Each number is 128 + 32 x the weight over its row's rms, rounded and kept within 0 to 255. Layers, rows and columns count from 0. Numbers have three digits each. The size before them is the row's rms in percent of the matrix's.

# layer 11 attention value, 64x64, rms 0.0819, rows 18-63, columns 0-63
098:127151096101135152123141100119109100122133171149125152137117104171071107139198068043118166135133169086147073173124131140101143100168149162153152138147136083144143123127169101118200208110158137
093:104114125119132116166150121112096143123125108163075131176130081152111156147072133092112110179169111123139131113089089123116107191176148145083151128141130155084183123108055180084123117074213141
093:134113105150088128169131128135123104197141162095138129133123119109119071098109081116148073167124120117136144091108165080213127152098107110164068196117099128190121097118071069112150129089136154
087:073124160139185098087077218107141113175149130133113099138123115173094129145092129139102159151100143119078101138155166149145168101159137159071168110066140120168125107115179136094067106128088122
096:140168141136171149157093087163098101158160162150179154118149145164088128070146170148189100113121105129104142211111112110154104156092126162136108117148114198131057085111153134114147178136167090
101:184086128129171108177125101115096152134123111090127078181142192148197137113146117154079081118120089078150123169088082126105101140138116119161112150114127158122150139182121113211093146187129113
096:126080162108155075133137070109139121138120139135060137115098112148177157093111114159165152165061115155137170195097139146132105107192182112083105116154080164149138093148169070159128127146152154
104:127040161141073132123122139100174142181105114094133130116152136116111190101152160135124123134097164122094135138096059136131177070061084126093116082122088121127085150150145070122176097107105147
111:138204107118154186128127178179122153166156136114091161127152135118139153121123057144134104142059147098135157118128108129140134159156177114110178050111146120150148144126110052186145083106111089
105:066137097108149165079086135111136179135070132104144120075134103159109095130076149127127109083131158109088129111174147086144123090138109089135123186162224134127169109063097112096149125143140164
112:100078161136175107153144139142093078101092089172112132098095095148144134124090144158114168095098066110119096165142162178116093069090148169128139130139129190126121083167146108094205163134168118
093:171152139109067147129197117166084113129144059133141125142127162086128165141126145095106122084109110117191109117064125206134105072116104166113116131094073083132082119104176092120144120131105162
081:123105155117109150107108141099150075064122168074111087133111082128110098117102161106132065164122122081047146137141104148138078173154156150129146123124155141139128117129045155072191139092165134
115:125086145149093152104124116168142156194128112115148125076121158099073118173172120151138126107076151105058099097136143118158159121173084138124131093148060079117115131212173127118130167157176147
102:153134105063091085116134151096133092152121118121173112132096127156069120078155160124119090130128210161174173075091122154138127104140155099100088082083114085123140087096176136127148175101092171
096:132095122184096103158126145092146102138167142127075093173122195078137156121138135170073191130134102160186174117135119110077114168150121113133099178179116145106133121125156056149160154145100080
094:142137156125178151114131091189118100211120113116135123172106167118171187156117126136117125088204156087196155174101116203139202149143152117147097124141125116132151126120156147129123156121171151
104:169150091105067123127082110151106153108151142109103177170145101190121131110086160182117111126107174123148094150156072134103130154146144152099095077127087129065165169175150086179136133098167172
092:088125144103155137137132111104159121080137180159145073113190108178105113136128111115152076121140163053181102173115077050082138136125076134151110171162073129125105134132119157164133103145152087
120:111131138132132170145107088185148125143134137128106118089175043142206152165187141129116169091129104170183125158129112135126081138126153116159112086144096185078125144152124178161115093129169073
105:122097073105138126113126131090202100135127123126176243139168057153103163107121148091144132109134113106141185190139128149094140146159145153103120096167081149150154099152130137114158119166096100
092:166107075155105149108135093142110106150079147100131165108099166110157114182199096125070120096109115160094091107146185147109168093149200156119181079083155128100169126126143098158097166142111142
109:102116133128162167157140110196084179127140128195078168133163086104072058117125106062139116156121074162152085148109125123070087107153143164150163165134151160142132144075102152142124120109147115
098:124141130152174134126175128131090169108130138185161137097151124110150092150150106092215108100105194135129097071104155116140119153128155091129124162151133111185142174134041072153157098076124141
087:170097141151130100144108136125159063089117142099163081150092148143101178108111155118089081196112110191139118170145141071123116083127148121155100108097094154133079147089127083088056150098149092
083:137173094057076075093114100148103160147110130130086134128117117124130108098115102091096128101035168151172161188129115169100166124082128142112151107110158090118095126154156125157183171110112182
103:177129145096138205111133173149145096120132071148110125086181138102151131167156124093159133097123153159190097111171104151061106121126176161110138103101122143137137073190173200137107098118111108
094:114119144154138102082160089109140152163127176112136085071103157134114129169083154109159121103142159103062130143139140144144110201091100030133117150145113158137172169050116086116154133103147155
092:079135140078081122163139137154157107146144066089140143136138171099111223100107095115135083077084187088143129156107090108131146101136096129103114090108072130079121082079156139103138125116158160
108:093124112162090143095093201104121119122111105135155140061142131130096140067091132186176123103072152109107147144166168075130128144139158069106184075131128085138109136139102068126116159135118189
105:115133128132121175167122132148114137108125074180108187139159103183113080087165165161116176079110068129089131110137163146138125065119117152108086180090199160136142159139180120137135092179150131
105:190116199104145129157129143118161164147122144132153102125131148118123152163073145118132077110067099060144167156116077124149188115100099096132122093140126155146076121114139127173063175136118205
093:135152150165168134173181108176145183141094120100107119194101118082145155157138157149099131109144132125094162149182094135155089195172081149167165128069160162095094124079103157139115146157163108
106:121077125058078175106151081098158143116139155086061096164120171091105145139156115150094124063105145150136179158137103144108114161130149141181144136138086058158142125140160169140185120104097147
100:111138108150178095149154132170109113162123093134092071132120179129106123144209161097064197138097086138197156131098186104124112081088133121135120137138125185124148077156150180147126133144143117
113:119106107102110123075086181085186104181115152142115137104079129113138132117106141082212127094115138079131142143115079081171147112146105158130062098127088123099133090143093079086191113128135100
102:148098121159101094074107124097106125148181197120126161126124164124201116144114122162159136162182068172117123103111119136177099137132095106149106101157047167120096085082178114116107134110168095
079:111140137104122060126135141151114201175125098114117071136092134129120172159113128143108070185049168104097065135142131100132136087176107121105124150140090158100104169127099091097176093150082145
096:109126096115073143153129126081124097102111133097104094226130128144128125143148156152122142102165066103180121112201150159128113128152080026115185093142138086119128117141123116103119132084155157
098:113101075081112061124073143098103160082119222147139166160137081150132167130095134104147116136134140146127128161163095045095180123129106142153104137082116160090147131133137166082093167117119119
110:131174162106124143130100072175114157153136116099157078165184104124140143073081101147123116181195106182058140107112142125163110110136143122106147146133137156174139208089091143118080117103134170
125:179188100121092064102128117121116114118083123141078146138071087140172071138130171106161078107087152090121110141174093181121138129170103192122133085064152105109105128122147144159154159098154125
083:168092096125082111127114165088096063177110177135149145076154106113092114098164171170114082182137145152143120149077094142107170143060195160116173107129131088157098114117134149136114175156124120
094:084129165095113152158113139192174148116152163118056154156150130095133112118190095087110176135117127118107101127101142125113176105060145126148189112173133189098088105130099163173151089133155080
114:098133109075082078129126126129153148145154115054067182140154143058138145119169111065142176143134191112120179127130120102115115182099123164128126101185163176134122150157150152109138110145182113
096:162152162095170119152168154098127101126138072100133095099151125062123171105116111165091143144137119084157165163143087051086134130092133133145125154098122144124201092138113099186104139158209131
# layer 11 attention output (transposed), 64x64, rms 0.179, rows 18-63, columns 0-63
093:115059120125131120141122144115190112144172105081090112126067080115141156125072151169175181090062147105124165127122087154150140094168175070127112108176166164120129147118148138178128105163099144
096:092158119145165080111184086100126108106141122106129060122118130110168199079135198083157097132072169123117096120155178108151117146132106117167143135132099081114185108164099097149120133080100080
101:144164092186098087121132156147171151137154074129105150122085137114112144117161164146112198142179138149054105157078131137114131087086107109145118100082107106073118151146130100081084071111184153
094:117131149097177152090152150064097146069110150119148121115136117213145094129142080168099088106118138146111178119113071158106114087138144148122111166091162093173181113109096087153133077130060127
105:167129206147092150130154174072113161115121108110139108127069133115154129151124140114127173119151143112175184097134187100089129085128188068161169143131066143162131171106100115089103160111145176
102:150142122101142122134169126183133072157109149126179120118122155139072125170138139143167110134146054199130119175123215166167085124150152054133147145141096167127075104143121141111166135099094148
096:160103127168142151142172151170149130147131138183125160068152171158144175125147165131105088114181127085117138104172209124115172050131125096119126193130173120153113166132161168146072121111116118
104:136151084130115157185134121112150137088128133174089198129137163141141104135081134076107124180178155142130159111071141123168108149098120165115087176127124139081164149081090195099184076138099107
112:080120116147179106103156160116117136181123185167105096040123096094109149132079070126149122140147170205179170106105124122066137102091114140103130135167131130112122097190149131116138084140155137
105:119110128143081156062080063160122132120156108107141159125094141095183135149158084193098136114099217173111113098098096140144135114088115105126159067125151098183075140110146124094132134124104091
109:159149177084093170168115130136109159150146092121161128115091195151159100147194159102189157087149167124125169144181125113123164176161120095137114173132187115128140125079092159120126111068096100
093:106140167054083133179127166108204128159106153175084131091125071170141081113070148099153111094128099144084130069124085086146110154142125138154112138156125152106115074129138149112092108093175118
090:087154099179156111147123113096062143147131159129150112129076173113215189063184154161144132068115107110110113138109139131154139145132114094106157136088098158108176157087111136088179142124171137
110:196172103094133177103127122135173105128084140088097159172125136130166164068130085111120168109146100160129179123161097114166158093131152148103124112116141119080151165127162202053135104170098157
100:102152140134142119217110204122114100092144138101105102106104122092132198133102102090107162191131128173151160149163110131136078179173136110107141137146111162148173152177105073122075133091153139
093:127178116108107133068108099098117136115103049091096120119117082203152136153119094120063135105093127115110033112132094123114168131180112126102148109141136076117104094101123117080097127073102117
094:099116079149176153134143128060110129122159150161080143099101115198111129133087124115141171144154168135073115139114188076072118098138083202107131182099104144152164168125119112119129125139176083
102:146121137144090158141139164155143117134160073088133057188117127152094050137134156175133154176137076173118102101081105069126165144123087129102070126148110146167157165155139080110135119120113181
090:122159129136127112129064167127093098190147103142163141097139110102108111069188092175166192025155078108121116115129108118113122168079140099137109112098151143113164162152140149071114157129142142
107:107143156157176150069150159077097157154150112115182121102162152102090082112166132157138122119098155138117116106085118152086180133098144136099055142081072137180121093138133129087151108203082115
103:068093133138102104129161145107140085116182147069181110095120114128120111158156161158103127111094189107095122160097179096085068148155170144107166116130137092094138122131152104133072161161133214
097:053112157051154108058138106098145136109114167126136109144128129143109135078128118126152076247152182181158137088126130130158162111131120149169143107138125109146131080109105150128093154101116144
111:126155135134112116132114152138154152142041151186105118177091140108119114118147182224101081106150128142126166107115174151134059075135137105080092174139131097131134132096112187072132113123108137
099:050113140123134073193145167114099149168083137146148138143121154149102095132131161179132088126186129110128103193200082169148104125095086112099117139109163162143129090080136153126151187109107104
091:114108090083132169089082072107095115099118162059096136137171163078167118147186080118161196106060137161149153099164137150162088160143118136149125157153138133158140119103130131077147074121132142
086:147193113096109124133139181121119124085151149123135111185047165107152134130119150146092127139197136129147148093079134104097160134083135095149116128152135074113133100173128030126160133120161061
105:117160153177157133109097130070106173104154157143142083104161162082142165113157123161100080167144092040084105143160146111158159153125158168145096157107092103140165147104053179150123138132131163
093:161130171155157086175206116060147141160146067124116178140132072140166068105139099105176155151123141121118156102170119173093079109097101136119142087111150114152146134143190108154182142114120121
095:165095152177143166139024133177080133127192179112102099086105110088145099154138160142188161160133093117123130090151125110123076164107136162124137133154096093153132142130152087153095135137132064
105:132124202099133091185147104216197101099135095120119119136109125142146131107176153112174147173092103086116130121081124115182111179080137183128112114123140130112141054110154095168126113110137105
103:135172090165121132145103128158153150170097100138078135149120116121110098103098198139095101136112124184143118129139164102120199183143129110097151141135073149079107076116156167136065112202079165
100:126122131170130126137134041141095107112107141098097111080141146048176152140138142120156156147148117135144123106124141086066166049074119127108142125116186126050175129150173118114162124110113080
090:174133163138180164101159128097148075116132160173101131081120037139081136200070140134117149132094175121110098082136154153145138071091121087149112096142105153151127162144137144074146107131092095
107:178160157145149110129072070075121089151126141100172136166093113138125156105132066145073133151191113138059105170111154160116118138105136123175143088148149125148119164150108051113069142132145087
092:101205063163159120104117141125117166103135113128125141109112132163180170063146132104088105096113186157178099107139074122130102114134175106109157108118075149129164137119087163135171125135074056
107:142075159139127095151116145140161115137135053107178099099131201129117125165164061112150112129119134065201112124141177082114063111125096121160150142148092118135109125116151076132085171162155094
100:142099131099091123110135096113128098166093057107136133166127172148055098131122113062111113121036130097125122089133109164055146107160152153104119151146108119189138173185094148142113142097102113
084:155108117136110148153143147181088123095165158129128141092164186137129126104138116202140172145166108112185109083098113100140116144173113049097150113157124100142095155110151134147192143091046082
096:173171148159127119104098123174133160096089125087121139108136138186160088079103157047136161184113133094101057185107094144120119117093150150156106123130113171148111139145141097054121135105144187
096:201146131082098100131127105109150059088128128087152131077117143124091095161149095117139127128127086193169136083137100096113076136106156078147116218150155113135139142136135152133139164157160199
105:163109106119141165127184095170061127174179140148080139163122119135144110155107133110104134122112138131149189164071137195133122092112122108098136219085146149157134115123107153152134038139146153
109:110159132128106162181144194103139130119105155152120101110125182091086119172089141110149102188185172134145105074100160128129175148087133114220111085181139123144136166146124102071159143126152138
081:079114166088120143186094107101160125065106136118147088121127144110099190109161141082152109122113162136139187127071139133091135185156121136178083128105180100156170149147102107140086087057143151
094:143115103137098079044086107130096200145127119184128109136153114126141110110092164157122081092092102153142147140104126117139094116071136078149080158069105059140090147173145120120101143108077094
111:151158144097110118155145095136109150137211098139159068106145104180157086186147157132136071088123126156108115138119115135118131100125206071168171162085079067133123145128108067117118130095123111
099:119127162132090165160102131168117120101166139166118107103128068151242142191192093137097160102119140098132116054139118132139169097093100111125114127098110132112164142135119187117115172140175105
# layer 11 attention query, 64x64, rms 0.0994, rows 32-63, columns 0-63
112:061163116149138156172088075173168104129163114137172092123086149129122126159139120089101183152178140133110124093072143091133132121161200098112130160127146137166089190081150098173148111180127111
089:103139114151127052123096112132124092171147083136067116176145079117146142119146079101085137122104169143180134135104126109141185096177121163152136107108082179123114146067147165155090164202156112
084:076188080126055128117063058065169139124173110125103083162133121149166133131090061082146148159121107136120108088108129145169132150165175115111076131151131130173095126115107120126119131163147112
090:139117142153079135113142061098134152133065070111060092115187170126056114097119154098139147130070161132156138140096154139194141112074145142167147120151145136140159102131086145085111096113121078
078:145122136180132116189141202076141086140118139147122107075180097120141070187088115166149087108123178097155180118110118106122123104060131161150164155096161142117123164146152130143174129161147076
089:151080132182073085027182141061082154134128130103120166127139154084127137058169142095165117078105162130139090121111101125100124134101132138146120125155096097076119128158163121114098099100102136
094:130139151153142137119116142089115129199174122088085180137106145064057148188102093072123154109158076084076174124132145131078192132149127120139091159152117191150096134123130159144150126135119120
079:158081132138104104087169153127126122118082135158127126167116129068081130116195100104115126070077133171103112146106165136137126104074127170204192146120111128053142102171121186140133113114094131
090:107077148076136085101152146143109126042073093145167141114141153204149095130180165194147142110118107124168141126114124155135117140177100132137151121057091123075112120101168087153123118173115138
097:150118180132095148159155144093128086106111131162063141099194128118120092123098105144117149172089105117121137134172144186131140099147150063168108117123166158143205144159130109124077082053156164
089:140106123169131126086144149135085134112061157118146107144165092065142140095115132144151115149140205129148114149128122144083110120114143098207167114132179108088225137132146151129122106055135176
092:144087130131136106112119156148122194138129139053144134156115096108063156128111161166123084059117148115099164115125163099107088097079106157133195083158165103140164088134118186100096145146081087
065:104130136090119082097150119108127120077137138068206114161174080151093159150198144180117148062083140117173192113155124144090106138125116103165117111166167137150173125112172127126102105103101149
094:142123184140120106151165131119131098123075155157093126133128143106102135110123060082078106109073131105125090110116164129182127121107125129208179097148144165081189097152099180108078079080149120
096:088120059151135140139142117057085092104185139113149171054090033141136106044154137177139125100102144101119125103122111102128152156098108140112163154155108110128141122126121141159138106083100158
110:157171145110103102156060109105110137081174160151151111093088147130132158144176138097141108122137111098118185088156094111043127163102172104152182185111145163177105164119144121113147103102193125
102:150133121159094147129120177176088078136095145122100184144104195134127145086197125141158146128123152147077138087110106125137098063069086202115124156127137122115139109153150053101127090106150099
103:139088134120107112115161119194183113062069118157092142180148152121150156094111148155166143094078140134125116121143168146138143148120131097108125150089214144112112163074172081100199092123149113
112:114133072104139120157052119119161145191184121153159169103084116116127128099111160133139129162188135173161127128157120110181142136107075098057086142124169127162101133088131119103146147165103053
119:074144139052103128101124150156134142112165094171117133100196171138106150082073167146143046132172144161116144091112134150062172117133110167148139185177133124140150129141078133137155163121112102
099:167168140172105153144136088139111096161079136119071156085134154158145103071159133123081128116124090175156089127133091134147118194129059168173090135174165113067104146103114142062119128102111147
090:108095147150105136125080076125184102081195153136115151119138173137145168136104097082161123124084106079138194065161095161125118137101137161186110116166146090065179133083132118163134155135130116
110:108100088082093049084099096121146094156060107137101129153151063125131151114156135112107140129127095132125161151147149201148189084089097195199132115103116090141130144173125109147139141112148131
097:109128141068142155102142132118193197217128080154123146135133160148147091111153105104196118064120145124093105087122103167105149141124113152076155142136127185176156144088130166164123159162141114
110:148094183112127126124107169110144189137136152135186098131134128100135129096126191180141086124108127111155171144127145165106195077109094114170103122143143187078132124165094070109120149052181134
113:165057122172084135098125167164114149144075133128113166126152154189081157126154122107108139092097177192158107132160085109191163158111095108164166136170096179107148109121131186126135147127123086
112:177158106066128106067104080138118107139169138092183141157125087099125114188163164164138062142122136186149160144114138088142095119139105098082124129167119132135114123116086075081121078195126124
099:115133120115135138104108153095124177131145184118078154143116139106149118103171147053170100131108176111129159150196097204120137106171067100096132138111186142066113054101162115124117113137130158
115:142155114103131117096104185107148136172079130183148170154134154055120140116082188142099165156096141173147087087188094133103115151145156104144153107162157055163094111121140105143125098106084172
107:082152108184129119149113121138169135136122075127162160090107150133125088137099128109122124123127115169099158110082103093115193079168164171114140122055208124190067140110155172131165161106104108
100:088127155092085119209126146068096127153126114142168132148125153153137153117101125076179126124129104121130128142130163098182085163113076126114204098087170136046156133097143102157106136103078159
100:163112101153137105087163119103087116162138119151170133093121148101168140114088099036154135136142098098143124156170181117131121117203159117118102154112101076173126126116179125055128093101089068
# layer 11 attention key, 64x64, rms 0.113, rows 32-63, columns 0-63
098:137155152195113123154084114114102208125061099132154143147105108141100161157114145120167092094145130086121082119058072102117080143065165133110158113076072110161140077136130134145124128104148149
115:123133137125129150160126124095152164133147132086130120135063117109104158152071145106124147125204077115130091115161164135089092139157146134067101141171172140195135110160122090188171149141156219
089:169114139165157124195061139115138210088096169144105132104045128136123156103082077113185128089183136117106112138148127139115087147116136136103104114082155132152054121120120117152168153153149135
100:160152169104137105153088105127114141119102130148163113142137123146150148104091106124049125132168095164141077106154183059137082185156127109092122088164211185112100100143186107117113109160156141
092:164115142102079089165151112156128111098169196118087125092091138128126095133154141173186175102183102099142126146102107176129165113113119133171163149145110148150179149163168159123174080109142046
109:108133126141098116154189184125070070135123181190172185155161119183150082125125132135128122153088146147126172118125072130144096097148156138198084136132149185112169116143147114156110088162118094
098:101182150127116120156126153145123154043089142092148112162118109074085160114100145145163162174198146085158181134172125133112172104137141100152110092092173099113170169152093115149128087125106186
100:131175140075121113105177158140115102187100120163163110194123114126088133154143139142116176113117139155137127096131075126141144101122110152213166098146148131090176144200136125084073051121149131
107:128095141103141112070186094124138086141145172125204104179161144155172106124126129093168138167082131121090152092147115198108112153171134221131151134166138144126124115125173119119070102146092124
092:114154142183056065165086106162066116139121178115108096142124132120107118108056106127174149087145134160133097132082155102121167091114081124189125144127188129120166128175138118112140112161135068
102:157134153102098117111176111155101032186148155172141139170137094149116062116131098178128119135111149136151145099140090126126182119173101139157103144149156128116193114126153143116128028107133091
105:177159050099166139167124061181137133172147086105097112115101143134092122171159100116119094120172131085096123151093156151089066148124144067085129151109089125107113141157116144138148155138179189
117:127140216120133137095215078181090075127142153129201138173155144165115113145125155143125177135095161120139151109155100172106145130136148175180147105153143114099154166118127093112097084108098097
104:070118198082082124116178157165121112140092173166147169122140134145126153131120099153110146118105114158133123120122093127147136122159114137218175117161172159100169136172110072099068055116107127
109:094110076172130181142106103090119154141163106125100145110068156123141093158123102148142130135121114102067058094082107138095086092111137086075140079089126108167129135140181174165153153135108200
102:145177136125067154158093132149136056105136148132119204142083087163084151132059154135154133128159062139109132143141162128116127092113106104135142080057097140151165162089172166136112087121153108
092:219150165114130152115123223144117141084138152148218115146141131180135120159152139122110172126130125136076143044089087151125155076120101149141128113175109127151155116161102126145129156150140109
106:139163153079152164153099108106117144089147102109089137110159146151144171143121142052143146123195140088131119189164136141185139158095089169072100109100123160150127106096168151131195190177119142
117:147133164080091121148166109133103068164095164133181109119172140178147112181146083132099127144062175091145141137113114114123160117136130110204130127185149142112155120212127131114086082127106080
113:156181138113106073117170101098119071086093119099151117168187105125087143106111096163172162154092127134117096113103105198141122137157100111136104137165118136130141061163118099104165054122160192
089:142135132202131164148095151087143130081070159137153158093112155112164184168131118106068150170106071161139155126167120082100128165116132116173135158118144105142064090149146168082144150162116187
084:112181161148077154164101122102165196090185117094113172160171182115119193169099148190143093089136129114121114138133130175038149119142112132122112133110143151144102081142174128133091108134149125
102:132143120112157121136087099127124229106134144092061085138093114142078194164123074128099110176109109130064100143142128129163154124173197172076119110124128092141165120086124142116133137102159140
087:105149151107086081101145103134160115112149106144152123124179099129181172071198128085152123148049162165167100122157101181148123116137141092185159141107087071128164140142164116144116080169103119
108:133137098150114134112072112107145137079149140055129110155129167122096117172125104113149162131130095115140071190149124130134144139092112049047093140104086144194157165103082185140146150099105145
112:145145097125113151140132161094126170104144064106129190092086082111146177115156133067124113155136112072157117128136194110148131169143163070074131110144119068163050151151114160151136160140154156
100:152150148112154128086199092145149098138104149116133096117134108165124109148135076111140145157183107128116105120177152085028117124099161130121171138220142153100172106067160155115090143107102129
087:140125072155144103085129135144190116119127164156170172127173164158102133216111128100161105111081161162154139082216148144119156123141102109120119100116187132129139168152131201140158091144134119
105:183098133115142129144116098085151129157164156082159111087091134106167146119092154139162145152165127172130104140140137049155084171148154124124094106108123116100139090199090185167208089153096116
099:170121143107106107149145108140066118104165171217173137112148101122085138104134116121079116072139142140057124177081076144202130150149164120164137150125158151117108159153146141115113056139137101
099:072101119047176130153051171111161145152147141135129124083115112111134103137085111151103138118091103108157147173158132199058088117107095121105120087124134120140066118120109158187150143160114088
086:107135121103119188146117120122077126141075212155134134092094104138124115139120197128162090126111130175194148133118140094107150148147150161081087141147112195103148128108155083172097084181078149
# layer 11 MLP gate, 128x64, rms 0.147, rows 0-19, columns 0-63
095:156114088138209093164113144162146114078061113100122080144156126120169152205064151157136179095175136135080106126133102114168176120157140148082178166151152138116115113094116132147115140153100113
098:102058154154087103138106139138113107180177108071095179064126147123112130215176104146143143145114190137124139067112142138109113087140133125142123128101137086138101106138173151173122097104190157
097:132134134185152163185122175145124115126117171124175185060123146151178095154096148097137126109064142115088081114170158141094148123108120094095158082170110098151121185127081122122180097149179135
108:092112085094180124121066101098137127211062168102127161191123077096135123106128096112115122084118140102061147087131139108156150135132123160063189128151115164152084132118090138133115092135136148
105:108178074142137112133171124147118192169171088125136130100131115111169123085118063098105076167100099119181146117108121109091130053109149123152110120140076128099081167198118176153101100160109126
107:166102139084146100108092125105145136112147144124153142084077136108038145172124105182072161146166116153109087126136145127120130134128131179189141185171158093099171108040109145141139168144143140
101:133193100112107126117105133080162127062099098122136099110057124130081210106145122137081131107118071146125090097094157112088103080115094119170153143174108157169127160079079142106112106123121090
104:097099095140074141185101122117173129148107122143139176117171080164188103152172161168160153122162155162137145123093160172179164134128112079057099122120099138125130155065129149139084141157081090
102:171086143125135137097108096145108123101117143071126133074174023090092158097092135072147153164152156181119138138105099109110153096105137123120065128125135152158092150155169120184075150142090129
094:156145118081198128086105096134155140116083049129177173146131104130135095067127115139066134090139101124113131086058131139204105170115139106096071149112129128102133150098109111133140129086079115
096:140112099137124167124065126185137096069171178162190168085079131136087156138103124152138105138180187156115107119117131139151100154115166069166116100123159095137111135169158067128105082159152155
104:129149179072115088084101089166070112145125157151111128113116124147155130108155155090113105102171169111090106077095094124082119143105087113079100084106125109163043100131141152093143149159138052
101:132148201147106119175068161155110154089094113120105150087181120140110166128107134122186142214155136125107102164102111142154181154089063144129148142105148100073130126102102166153109183134102157
095:141164097158128204105150089172130167146123158154132163076119120110097062071136145121056073096149067079127094151106102126167130105163142140095144176120102122151151099121093138150121132189155115
102:102092155138138185164157095134150178158157134148181110093060144137169140156087179131063152119162135122110109149134178068120108124137150082200110190164128073121129166147150159109132153126110132
101:105122118187195152167125161078132129095128169144129098095136131117159152101123152092082169095151141118187158155152166159133201139119134193090104181138137134047120090101101116136144105099099096
100:099050098122111130110084139122079150084099145084120125101111125108131061169155113106144175159140174126159202129157104139155186102112073150164060175121097141112096151136099114098155118150094135
093:135120101108177166116114179129180090119143094102196176146115162111074171081083118060146166106167131112165133086112119110116100151125168102143182127147103170122162152129111076142082170145171112
105:135113127109110139156187153137127129146131152104108109062161104109160141165156103104126151127126178199129088103078147129168158074079066153079123113172127133127102134180038115090169129130160113
098:149135141103163149122095112092087088140151106067150138131191099037142152079080095175108150128120118183109097161099106098079082108106110109075163100162096114129146105144096076133145158157116105
# layer 11 MLP up, 128x64, rms 0.138, rows 0-18, columns 0-63
100:150113145195143125108104172132114142089172157155080099125078083106084115122080165150146140172110108174128125155125176088122088126060124092174119125137109080098101161093125155130114083082056146
099:137110098119123101143143130157124107156090140156093145207117124119132107083105168130104133159048090179111121193155080154156155162126119092122055113147067132133125201093087125119165149169121131
095:091170126135084126104200097132118136124112105135037135096117182096148105103167114143130131153131118087111154174071172075074146165072107144126128176097110145084146109131097136113174135083095155
104:137094142172090127177103117132075158129091192051133145162150089151152083166119110075107196120139148097078157129167162151073153093103121145122125142107141143200118131118066147156131124144103129
095:130136106101157090134093164083134065157131129171215142170180174149097152108162110107108082118128073109157121169072118115107164157159107131121082116079149084115139100084157110085125137110088160
096:114086121067132136135193130115168141075137107097178111108096135148130070077105187100087140177154153124107164110120119118138163161142172168068129150122057121124143102151111102160068129087106166
100:198142176120096139046184112108132148096119109126094151165136132096121183109144109145120101122096101086134153156162093134151145174080151171094082110148129115161108197138077130123134081184157159
110:160093196124107083150149094125112084069166116144081130170143086129111155143105190169137166149152104096149136110124096083109135173112057139145155106082065120125146116127102081108089166144096174
097:187085158169126154086084114167179108148101180124133135133118135075132178125115173151126137165172159210111101106116092180194160106084131145159147134119148126164110087098139139133141117125086184
098:125122077129048106185172185126128155161137126073088115134123134079105158124105161193134077134077150109149145162171144133109186138083104156117170098149118114181134116154163164135147099161102159
095:134153134175161202126165115156111154112137113113119188069115116150086144118100110186185124131143185176175110136168158151091132147079153105186094136147141159161100083101145078076133129147108108
108:115159182076152138058105150135150130135114114175090159126095172138055132095115081172103129130129161138153081119165113121111162169072160105139144097142067182191177116145111142102149116163154133
098:129091132113181159138102146167110163175118097170153146088135096178129145175143136140178147161142173090078106100100166093183106106117157107161141071192127125160170144132177130090123166187096150
105:172184128183133175128138100174109130120127114134082152071117101151076088093114099104112045103145118058102132127086119115095166107120113112102135191122126128154172129130090126145086089176180104
100:101115074106133111064129110116061089122150112147141201039198143139113139124152061102108087120111174143088121142135094128126124146125142163092083147123148146117108073122170136149169112160141089
098:111118115170116106206131106155138152122175185116078101112144160167165147154171114148123174167122079116112130172129182122170155108127160095164160129163141177126120070106095048131126083125113168
099:167116091067090133149089142157108054131114111092177130105084161180202085138143143148071107114121099132081135106134160087150148144159156088122104101165070131106133131120123105158137130060108169
094:082201153166099101135110146116117119131093187112095093158115120147119177173192137129066116089117142149170154134129075129124147115119111187114145054108174124074105113163133144171138178117114168
102:136104098156136120137194159050087145071141130134117131126139165139162158100119082122115125097153118128133117069135125128064141115182176114222124177158116104156145071134144144122136137204117117
# layer 11 MLP down (transposed), 128x64, rms 0.204, rows 0-18, columns 0-63
098:076161120117106099165108102132162128180156110143163164135095129161161097154212141129096129151158114075117117136111088114210172139172182163128182182183137097157119110151127121131126166122115090
098:111120145060126112105160116088152121118101105108127148147078176133123173126095106105167138121188109069100116125168126170121148084137045152131142197147115132148062129148145171110090061121163162
095:209096197141147143221113159088145090131148121147190141136206134097117133139084125120144153115090145113087107115185110137098152129180150119087106098138139125116077113115109150161119156142155093
099:155124145163150142111129106120111078100123045156109103161098150111062128142125167105113065130132176186144133091121099149139063156171146120196131180109151157118135131098183131087129140091175091
097:090114190118191103092119148142108143098166126159134146131135103109113188114132080117150089174129149110117056091171170133144157168155116136119160152099134047108085097166131075140089140103132067
093:115170101158107101131130145150081126093116111132139099142146134141066146197144142168148078092112141147125175129117129175107103140062079157177080129125200092105146072127115176137122147128056088
103:141176113099145103167119071134113136171144190091157121147120133203142144109078133093174112165102122144114117174072148154117132150195190069148111145190148125137133131063097143147127148150165123
108:133126152204098122125146119078087138078154098116193073144122115111138148093083147080142123152074192123161103164155108096115130151172151088128102161104208127115143135171105069127141155111147152
096:118087145140154115111155117050121191134168104122121122162103132135154105172183069168150112126110082146076099138145086109102158132143128164188173180135131104120096153157096183117142063119106079
090:107172138120145170110144145079189114140161068049141156119115094032164093092135141161152118118106091172144107118128076085097111090140115106129103125108092150061135108101123155141126164109161142
099:169142143119171089117148108118153151114088147144142119170236106166086113157158163159060137117169155087079137067160141113161156133140147134117168127114160141155158095152160122190099154128129085
103:082119182098139094112121116084100139139141124114125152117121189097080065133109131203143127162126159125164067081164150125150158159089158052089161134154113158135158152139120177176163149134137081
097:128130145051093163152142135077180118203171158120137076123069098104120153166119194112118131139134080150179122108161142135124176064101132068141127151123165126132147115098161156080106102109119132
105:132131176170117167141130123130115032127076097139093155095130106101119119147108106110110097116156119088101117104060096117100188090144123134137180213185180138086145135115157145106125093169106137
102:062101169140129157150134127120119097169136176101133171147078202128138178134088117128139140070127184139116117144145171107137078063120096100098093165138159128144143142206092089128169137085111120
100:154159127103093099129143123149108125150133117149143139216140117219158154198092105129181088132085137137117099114118116136125069160045112088136143110172165135137078110141102098093138135096084142
099:143104149154169114089126050160155139154104143113173110115122073115115135115155163094141153119098095087155125142178119081045129130141150140145252133087136134125138151119124090088152104109119149
095:149106108059195175086166097127118090105176089097153124115133133114090122097128140102128078102189093172149079163161126156099107115124168078153150177147104090133121143144132124101094149125205097
093:131153171113136139156134076133134146127093102077133177134100123096130090153050154114146127147145147164189122066104135097079089172114123123137137098132089152106176149091071156096099199076121168